Each number is 50 + 10 x the weight over its row's rms, rounded and kept within 0 to 99. Layers, rows and columns count from 0. The size before them is the row's rms in percent of the matrix's.

# q: layer 8 attention query, 128x128, rms 0.283, rows 19-26,50-58, columns 0-127
# k: layer 8 attention key, 64x128, rms 0.285, rows 18-25, columns 0-127
q50 117:55 45 64 41 63 50 46 58 48 33 44 44 34 48 54 42 56 45 45 61 49 39 50 63 34 48 49 41 48 55 69 59 44 45 40 34 47 52 44 48 56 54 38 61 39 64 53 33 64 50 44 54 69 66 33 41 67 47 39 54 48 36 41 43 60 37 50 54 50 34 26 68 44 64 60 60 53 56 59 52 39 40 63 45 49 40 56 45 50 40 44 48 59 61 48 33 53 55 60 60 55 37 58 49 51 60 45 46 47 32 53 44 60 73 35 64 65 47 34 29 59 61 44 49 41 53 47 65
k18 095:47 40 37 61 58 26 44 34 52 47 55 56 57 41 49 50 47 45 54 51 37 67 53 45 37 60 42 56 46 42 46 40 63 45 48 49 61 31 41 52 55 45 54 43 48 36 59 43 41 43 60 42 62 37 58 65 41 40 54 58 36 33 61 50 54 52 53 51 53 23 64 26 58 53 64 53 43 40 53 29 20 64 42 56 51 61 31 46 48 34 67 52 57 50 57 60 48 47 50 57 45 41 33 54 57 59 46 42 59 28 58 45 58 43 50 60 55 48 54 73 44 52 54 56 47 58 42 49
q19 076:39 39 62 50 52 61 55 48 69 50 45 42 50 53 49 80 52 29 60 63 49 38 44 59 65 55 55 48 36 47 52 44 47 60 64 54 70 53 43 55 53 41 67 42 58 45 52 48 52 39 54 64 45 45 43 43 50 51 24 32 42 39 59 43 54 53 52 51 70 35 55 48 40 37 64 43 23 53 48 46 67 49 59 54 44 63 49 37 37 46 37 50 66 55 31 42 56 56 51 41 35 57 52 33 53 51 40 73 58 60 47 50 40 60 58 53 46 47 43 72 57 47 60 53 46 41 49 53
q51 110:52 37 45 45 42 63 55 68 36 42 51 35 27 63 45 54 40 37 33 48 53 60 40 67 61 44 41 54 49 62 46 48 72 42 62 40 55 46 39 50 47 62 54 34 54 42 55 64 40 53 58 72 51 54 55 48 42 41 59 39 51 47 46 42 55 55 50 45 57 52 58 59 57 58 62 35 53 70 51 49 53 72 43 65 54 56 32 59 50 62 40 47 70 53 40 38 57 44 44 45 42 48 52 52 53 67 23 39 54 64 50 57 54 63 47 35 58 67 45 53 35 50 51 52 33 39 54 60
k19 094:57 51 56 53 54 60 53 46 50 51 35 35 43 45 63 57 70 33 39 63 45 31 46 37 39 55 48 41 45 59 59 59 62 55 39 57 40 42 64 60 35 38 64 42 33 26 47 27 53 54 57 54 45 47 33 43 56 52 63 58 40 55 52 56 36 46 44 51 20 55 45 47 50 45 68 59 44 44 55 54 50 48 73 33 47 54 57 71 31 46 77 47 57 54 53 46 49 42 59 52 63 40 44 42 58 55 53 52 51 62 46 67 43 56 52 55 34 48 57 49 48 49 42 54 53 47 51 65
q20 070:49 56 54 59 64 54 53 37 37 42 60 58 35 48 70 49 35 44 63 57 38 47 67 50 50 52 55 36 66 49 55 48 30 51 53 47 64 51 40 61 42 60 57 47 23 51 37 49 40 45 29 45 71 50 59 59 39 50 46 66 56 45 40 60 43 52 70 62 51 62 55 45 66 50 29 67 41 61 54 30 51 47 61 51 43 40 42 38 46 59 40 65 54 67 58 56 56 47 65 56 44 55 47 48 36 56 56 58 54 55 47 49 42 42 43 64 42 50 49 37 59 31 56 56 53 51 58 33
q52 114:60 40 40 45 68 40 50 72 46 44 58 63 37 58 63 56 61 40 48 53 51 33 50 50 51 37 55 46 44 45 46 45 38 49 66 47 65 55 30 34 65 60 52 56 36 55 33 53 49 36 58 54 56 49 61 49 57 48 54 65 51 55 64 40 45 50 53 44 50 50 64 65 61 64 38 68 40 51 68 49 37 47 46 56 42 30 37 54 34 57 55 45 50 73 50 51 44 49 78 55 45 43 46 42 51 35 53 53 61 47 39 47 42 37 39 66 57 33 64 39 42 37 45 47 51 50 54 34
k20 086:46 35 46 52 36 43 41 65 65 57 42 37 34 50 36 50 38 45 48 30 29 56 64 64 40 65 58 54 49 49 48 35 54 45 59 57 60 53 57 43 52 28 50 52 59 42 59 45 64 48 45 50 48 45 43 67 59 50 45 44 41 52 51 68 60 42 46 47 44 39 50 33 33 49 30 57 45 50 53 68 38 51 58 58 64 57 48 55 45 50 37 47 57 34 46 74 57 43 39 54 49 56 47 71 37 63 48 42 60 36 60 42 73 52 58 55 41 33 58 49 49 70 41 44 44 47 55 49
q21 074:49 64 62 36 57 45 39 57 67 42 58 40 53 44 42 56 44 52 37 30 57 36 50 48 63 37 36 49 47 54 46 50 57 56 36 61 41 38 64 37 53 60 45 48 42 54 53 59 56 65 65 60 31 52 69 39 46 52 56 25 38 55 52 47 30 43 39 52 39 39 36 46 43 45 56 56 40 38 69 44 55 58 42 51 51 60 49 59 58 31 37 52 41 51 39 44 33 59 48 40 43 49 53 34 48 52 57 36 52 54 49 64 44 44 58 68 69 49 35 58 50 38 55 37 73 52 42 51
q53 111:46 37 47 43 53 43 49 54 53 42 54 41 58 57 33 43 58 52 41 39 66 42 64 57 68 31 54 58 50 64 35 42 49 54 38 52 52 49 44 36 37 59 39 50 55 55 50 59 51 73 43 56 59 53 64 55 50 50 50 35 53 59 50 61 49 38 53 66 42 36 50 69 30 50 53 37 41 55 67 49 55 29 33 61 29 45 47 38 66 45 51 31 64 63 42 47 52 45 61 53 42 57 45 48 57 46 46 32 46 41 41 64 42 24 55 63 36 34 49 54 50 60 57 61 48 43 38 56
k21 083:61 34 51 45 53 47 38 46 55 51 60 46 39 37 52 43 67 56 58 59 40 47 49 61 33 41 53 49 55 60 37 35 56 43 52 48 40 40 52 62 43 60 52 40 47 53 63 56 55 41 71 57 47 31 34 74 52 50 42 63 46 49 56 39 25 31 47 66 61 66 51 53 35 56 37 48 51 39 68 64 57 69 44 35 50 54 55 45 49 36 54 35 48 48 39 51 63 46 39 49 50 42 45 42 55 43 56 62 36 41 33 55 43 51 43 47 69 37 55 43 62 50 57 52 41 62 57 72
q22 079:51 65 57 44 50 47 65 44 73 56 47 53 49 51 31 46 38 61 45 45 43 62 57 42 34 55 70 53 69 49 51 59 30 26 51 48 46 46 46 55 68 47 43 65 42 41 59 47 58 51 54 48 51 54 57 64 59 39 46 36 57 51 51 37 47 54 71 56 59 42 58 55 49 35 49 60 53 56 54 60 49 42 20 49 64 46 45 57 52 58 60 43 42 70 46 45 47 38 37 67 66 47 56 56 44 68 65 50 36 40 56 57 53 61 38 36 50 63 62 62 43 43 46 38 62 61 48 45
q54 102:44 50 54 45 51 63 52 41 50 66 46 54 46 33 41 43 57 48 46 58 60 61 42 52 50 55 50 67 57 40 36 38 48 40 53 62 51 46 55 50 52 43 53 66 58 47 61 60 39 48 63 48 52 65 49 58 50 36 67 49 44 57 60 32 60 54 65 53 40 49 53 48 43 57 46 63 61 63 44 55 35 49 52 43 59 46 47 48 52 63 43 55 49 78 51 37 42 30 35 64 55 50 75 51 41 61 45 11 31 32 57 49 35 61 54 60 55 52 64 57 38 41 54 54 56 39 46 38
k22 093:57 48 40 69 45 42 40 55 48 51 42 49 45 44 51 52 55 48 40 44 29 54 42 53 45 67 52 29 57 47 47 50 33 49 39 40 46 52 36 51 58 47 48 63 61 54 52 24 44 57 57 50 53 51 42 47 52 58 56 67 55 37 64 63 69 40 60 46 46 49 29 59 55 48 43 46 49 52 53 32 69 50 62 53 43 62 66 33 53 39 48 61 47 46 41 44 45 52 56 25 47 39 66 56 56 29 41 54 52 47 80 61 37 38 43 47 55 57 52 33 65 48 36 59 61 41 46 59
q23 070:52 41 56 32 51 57 49 40 36 49 54 50 42 66 61 42 58 41 50 42 69 48 62 50 62 51 43 63 53 50 61 49 50 43 46 44 44 26 62 50 49 68 51 52 54 33 49 42 31 46 40 34 36 49 37 39 47 46 61 29 33 51 42 42 56 31 57 66 53 37 39 39 42 44 67 43 34 55 57 50 49 46 66 43 63 49 53 52 52 33 53 37 43 58 40 46 46 55 49 54 58 72 43 47 43 58 60 36 41 42 45 48 46 32 65 50 58 47 51 34 60 48 34 40 65 48 70 61
q55 104:39 46 50 45 62 56 53 53 48 37 69 66 49 55 42 64 46 45 42 49 47 66 40 57 56 49 42 67 60 47 51 57 51 39 51 27 55 50 51 40 52 62 51 52 60 52 51 48 32 55 41 43 47 51 54 55 62 42 44 61 44 55 30 48 49 44 51 49 39 43 41 58 55 48 58 45 37 42 47 43 63 71 53 39 32 47 51 41 51 43 36 46 61 79 60 67 57 45 59 55 41 39 41 39 49 44 76 25 57 61 33 41 50 51 67 44 64 29 54 40 50 50 46 34 63 43 53 33
k23 078:44 55 58 73 31 57 42 44 56 52 62 40 43 72 46 42 49 45 49 66 49 54 44 35 49 48 56 54 38 42 36 49 42 37 39 46 62 39 47 62 62 35 38 55 37 59 58 65 48 66 51 33 43 53 39 36 51 55 46 43 57 47 49 60 49 35 38 68 23 53 54 40 61 34 50 64 43 49 43 76 47 63 47 47 38 61 59 49 36 36 56 51 46 32 50 65 52 53 42 45 47 49 56 69 48 40 58 58 46 51 45 49 52 61 71 39 60 34 55 57 59 56 48 50 47 49 49 66
q24 079:33 53 53 46 66 50 53 70 44 30 47 56 58 54 51 79 53 29 55 36 54 50 44 46 50 52 47 60 34 50 29 57 46 53 65 53 61 34 42 44 48 31 37 39 41 51 65 49 49 39 62 50 47 40 51 61 48 58 41 58 77 52 35 58 31 45 76 53 44 39 47 47 53 53 44 29 47 35 32 66 42 46 48 50 45 56 57 50 36 44 60 42 59 55 47 34 61 50 45 56 48 50 55 54 55 40 45 53 49 37 49 56 56 63 61 42 31 50 51 40 56 63 49 36 50 46 54 49
q56 107:32 24 53 42 37 46 50 61 52 54 42 50 41 43 56 65 51 55 43 50 41 27 60 55 55 49 50 48 54 58 54 75 55 62 57 59 44 48 32 50 39 51 42 47 51 54 68 46 73 31 36 51 51 61 64 50 47 55 57 60 51 53 31 62 54 37 52 52 42 53 52 45 52 45 49 58 53 57 38 33 58 64 54 50 43 69 34 50 46 39 53 29 52 51 51 58 57 74 44 35 60 41 57 54 40 44 68 51 34 39 56 54 58 51 48 54 48 64 55 48 56 56 16 44 54 47 56 53
k24 088:71 61 25 41 49 73 47 37 63 37 28 44 50 57 57 59 22 54 46 55 31 42 59 45 63 34 51 60 52 57 66 58 44 39 37 61 59 52 64 59 56 37 48 43 47 39 62 58 42 45 34 56 52 55 50 51 68 49 53 64 41 46 50 56 38 60 43 52 51 40 64 54 65 48 53 59 59 47 41 35 32 48 44 45 59 35 55 68 53 67 34 64 46 64 46 55 41 55 38 49 51 44 36 51 45 56 43 63 45 42 42 47 58 60 43 56 46 53 63 49 45 48 52 52 62 58 43 45
q25 080:57 53 67 32 55 65 53 49 61 59 54 46 60 41 37 41 43 40 34 39 59 56 55 45 76 39 40 60 61 51 60 66 37 51 58 48 52 41 68 63 44 40 53 61 57 34 59 58 48 51 59 52 41 50 60 63 55 50 46 33 54 43 47 47 26 44 44 66 42 57 58 36 55 25 45 50 38 41 43 49 43 48 44 48 50 54 66 61 59 47 49 56 71 61 49 27 66 54 58 43 56 46 53 25 57 48 58 54 52 56 45 54 46 54 44 40 65 42 31 67 59 45 64 46 53 48 50 60
q57 107:48 48 63 41 46 54 34 49 54 67 36 58 49 53 42 44 76 46 47 34 54 32 38 58 60 47 61 45 36 46 54 70 52 50 50 41 47 54 40 66 39 34 51 47 51 65 43 57 48 48 51 58 46 54 61 42 57 54 70 55 67 56 53 50 43 31 38 52 58 44 51 38 67 47 56 47 54 41 33 51 38 49 34 60 51 15 54 67 52 50 44 45 43 61 59 57 63 59 67 49 43 47 45 53 42 61 48 63 49 42 32 56 41 55 25 52 46 41 51 44 56 61 63 39 52 62 54 62
k25 083:45 54 47 52 46 49 47 57 54 51 44 37 49 38 59 56 39 48 62 64 48 35 48 65 36 65 63 56 35 54 52 48 56 55 34 56 77 51 45 39 55 55 57 55 50 58 70 47 60 53 49 47 46 48 36 49 57 75 56 27 38 53 45 60 55 38 60 44 56 57 44 72 54 44 55 47 38 31 57 43 52 50 41 53 72 47 61 56 39 57 50 43 60 60 54 60 43 57 29 22 38 47 40 54 70 62 33 52 53 64 44 54 49 43 55 39 54 37 45 56 56 49 43 33 40 35 53 56
q26 083:46 63 54 59 34 46 48 56 60 38 39 45 37 53 46 39 44 84 48 47 46 55 49 45 46 57 66 49 51 42 60 77 47 37 38 47 42 60 52 54 56 50 44 58 43 62 48 38 54 59 58 51 55 48 53 53 53 40 71 51 57 65 39 41 61 58 55 35 31 40 48 50 63 60 43 49 61 40 63 47 52 57 26 37 47 43 43 39 46 52 51 44 41 54 27 60 46 41 54 32 54 37 53 65 58 59 67 54 44 50 52 59 44 26 45 54 57 45 49 50 38 36 55 73 40 59 56 48
q58 103:44 47 61 40 32 38 63 60 52 43 57 37 66 63 47 42 30 66 50 59 69 46 28 48 32 63 55 61 62 36 60 44 50 47 31 51 51 57 50 47 61 58 69 56 47 52 60 44 61 51 59 54 68 54 55 61 65 51 64 48 41 40 51 56 42 45 44 23 56 44 54 52 72 46 48 50 46 49 53 57 48 54 54 50 54 29 40 50 48 47 55 30 33 44 48 48 42 43 70 42 68 60 58 53 56 48 58 63 53 48 49 56 43 52 54 52 46 49 48 63 63 42 33 35 43 50 44 69